From a checkpoint of a small transformer trained on Wikipedia: 3 heads of 64 (1 for keys and values).
Each number is 128 + 24 x the weight over its row's rms, rounded and kept within 0 to 255. Layers, rows and columns count from 0. The size above them is the row's rms in percent of the matrix's.

# layer 8 MLP up, 512x192, rms 0.0823, rows 508-511, columns 128-191
size [ 97  95  98 101]
[[ 88 109 123 144 132 141 143 140 119 100  90 142 152 136 121 116  82 166 133 134 141 132 134 110 160 143 125 137 115 150 114 129 163  88 108 102 125 169 121 113 154  96 100 127 115 135  67  90 125  81 111 133 146  94 100 141 148 114  96 110 126 172 112 167]
 [164 130 138  97 122 147 129 105 101  91  90 138 146 135 153 105  83 161 141 115 119 119 105 158 152 146 157 162 140 133 122 125 133  97 139 128 149  97 115 117 163 138 127  84 131 122 136 106 146 132 102  94 147 109 116  82 165  88 104 153 124 153 147 141]
 [110 147 114 142 119 136 125 139 146 124 111  93 161 114 111 159 185 116 104 127 133 107 179 140 113 123  95  86 120 126 120 127 127 102 151 130  97 206 171 162 165  86 124 103 132 109 126 111  72 138 132 107 140 125 104 117 142 125 139 155 112 131 107 152]
 [112 118 107 127 120 121 190 113 108 130 137  89  75 115 111 132 117 117 119 117 130  99 127 112 146 143 165 155 117 168 139 130 171 184 123 142 130 127 117 140  93 147 145 160 135 160 119 126  99 107  90 144  98 111 147 120 141  79 147 143 117 104 127  87]]
# layer 8 MLP down (transposed), 512x192, rms 0.0779, rows 508-511, columns 128-191
size [101  91  99 104]
[[133 111 168  96 135 167 110 131 120  67  97 112 110 173 152 108 114 130 105 166 129 168 159 128 138 175 148 156 120 131  99 117 144 124 133 106 148 105 138 154 119 135  82 127 103 133 126 120 106 102 152  97 165 159 163 119 146 155 124 148 164 125 141  96]
 [128 145  96 153 124 141 105 143 134 126 133 122 127 125 126 133 121 144 117 119 109 125 131 112 124 106 141  90 132 124 122 102 138 113 128 131 153  98 175 119  87 113  97 107 188 105 111 138 105 134 136 148 155 140 153 175 129 115 142 111 152 128  90  94]
 [ 99 121 102 108 156 161 122 141 145 130  92 161 116 174 139 113 119 116 129 146 111 113 121 116 109  86 151 110 160 146 115 144  96 131 141 157 128 131 168 213 149 162 108 139  98 134 126 116 104 124  93 108 133 149 165 167 114 162 127 141  93 128 124 130]
 [132 134  98 126 158 150 150 119 153 116 123 123  75  94 109 165 150 154 122 131 157 134 137 158 119 164 115 122 138 108 143 126  97 152 123 130 138 146 100 123  95 134  92 133 128 142 153  77 118 109 146 168 133 115 130 163 114 104 111 124 132 132  80 139]]
# layer 8 MLP gate, 512x192, rms 0.0851, rows 509-511, columns 128-191
size [ 95  95  97]
[[110 128 160 128 122 141 129 151 130 129 110 134 138 145 150 130 105 112 122 153 112 126 111 104 142  76 163 118 106 115 152  77 133 124  99 145 149 136 164 134 123 133 112 144 130 114 107 138 131 164 176 154 139 109 145 158 113 124 116  97 135  96  75 108]
 [134 155 103 132 161 133 133 141 119 145 142 124  83 135 137 134 151  66 153 144  95 128 165 156 141 131 130 152 116 118 111 157 121 138 126 136 106 112 146 129 130 109 109 136 126 115 133 152  91 149  95 117 147 120 133  95 121 108  93 113 145 140 153 102]
 [138 109 119 130 136  79 112 136 147  98 170 123  73 128  86 126 160 122 135 113  72 135 125 146 147 123 118 154 100 107 125 119  96 109 121 136 138 180 156 195 113 139 173 113 143 124 114  86 124  95  93 103 123 138  73 115 164 106 127 128 107 156 122 131]]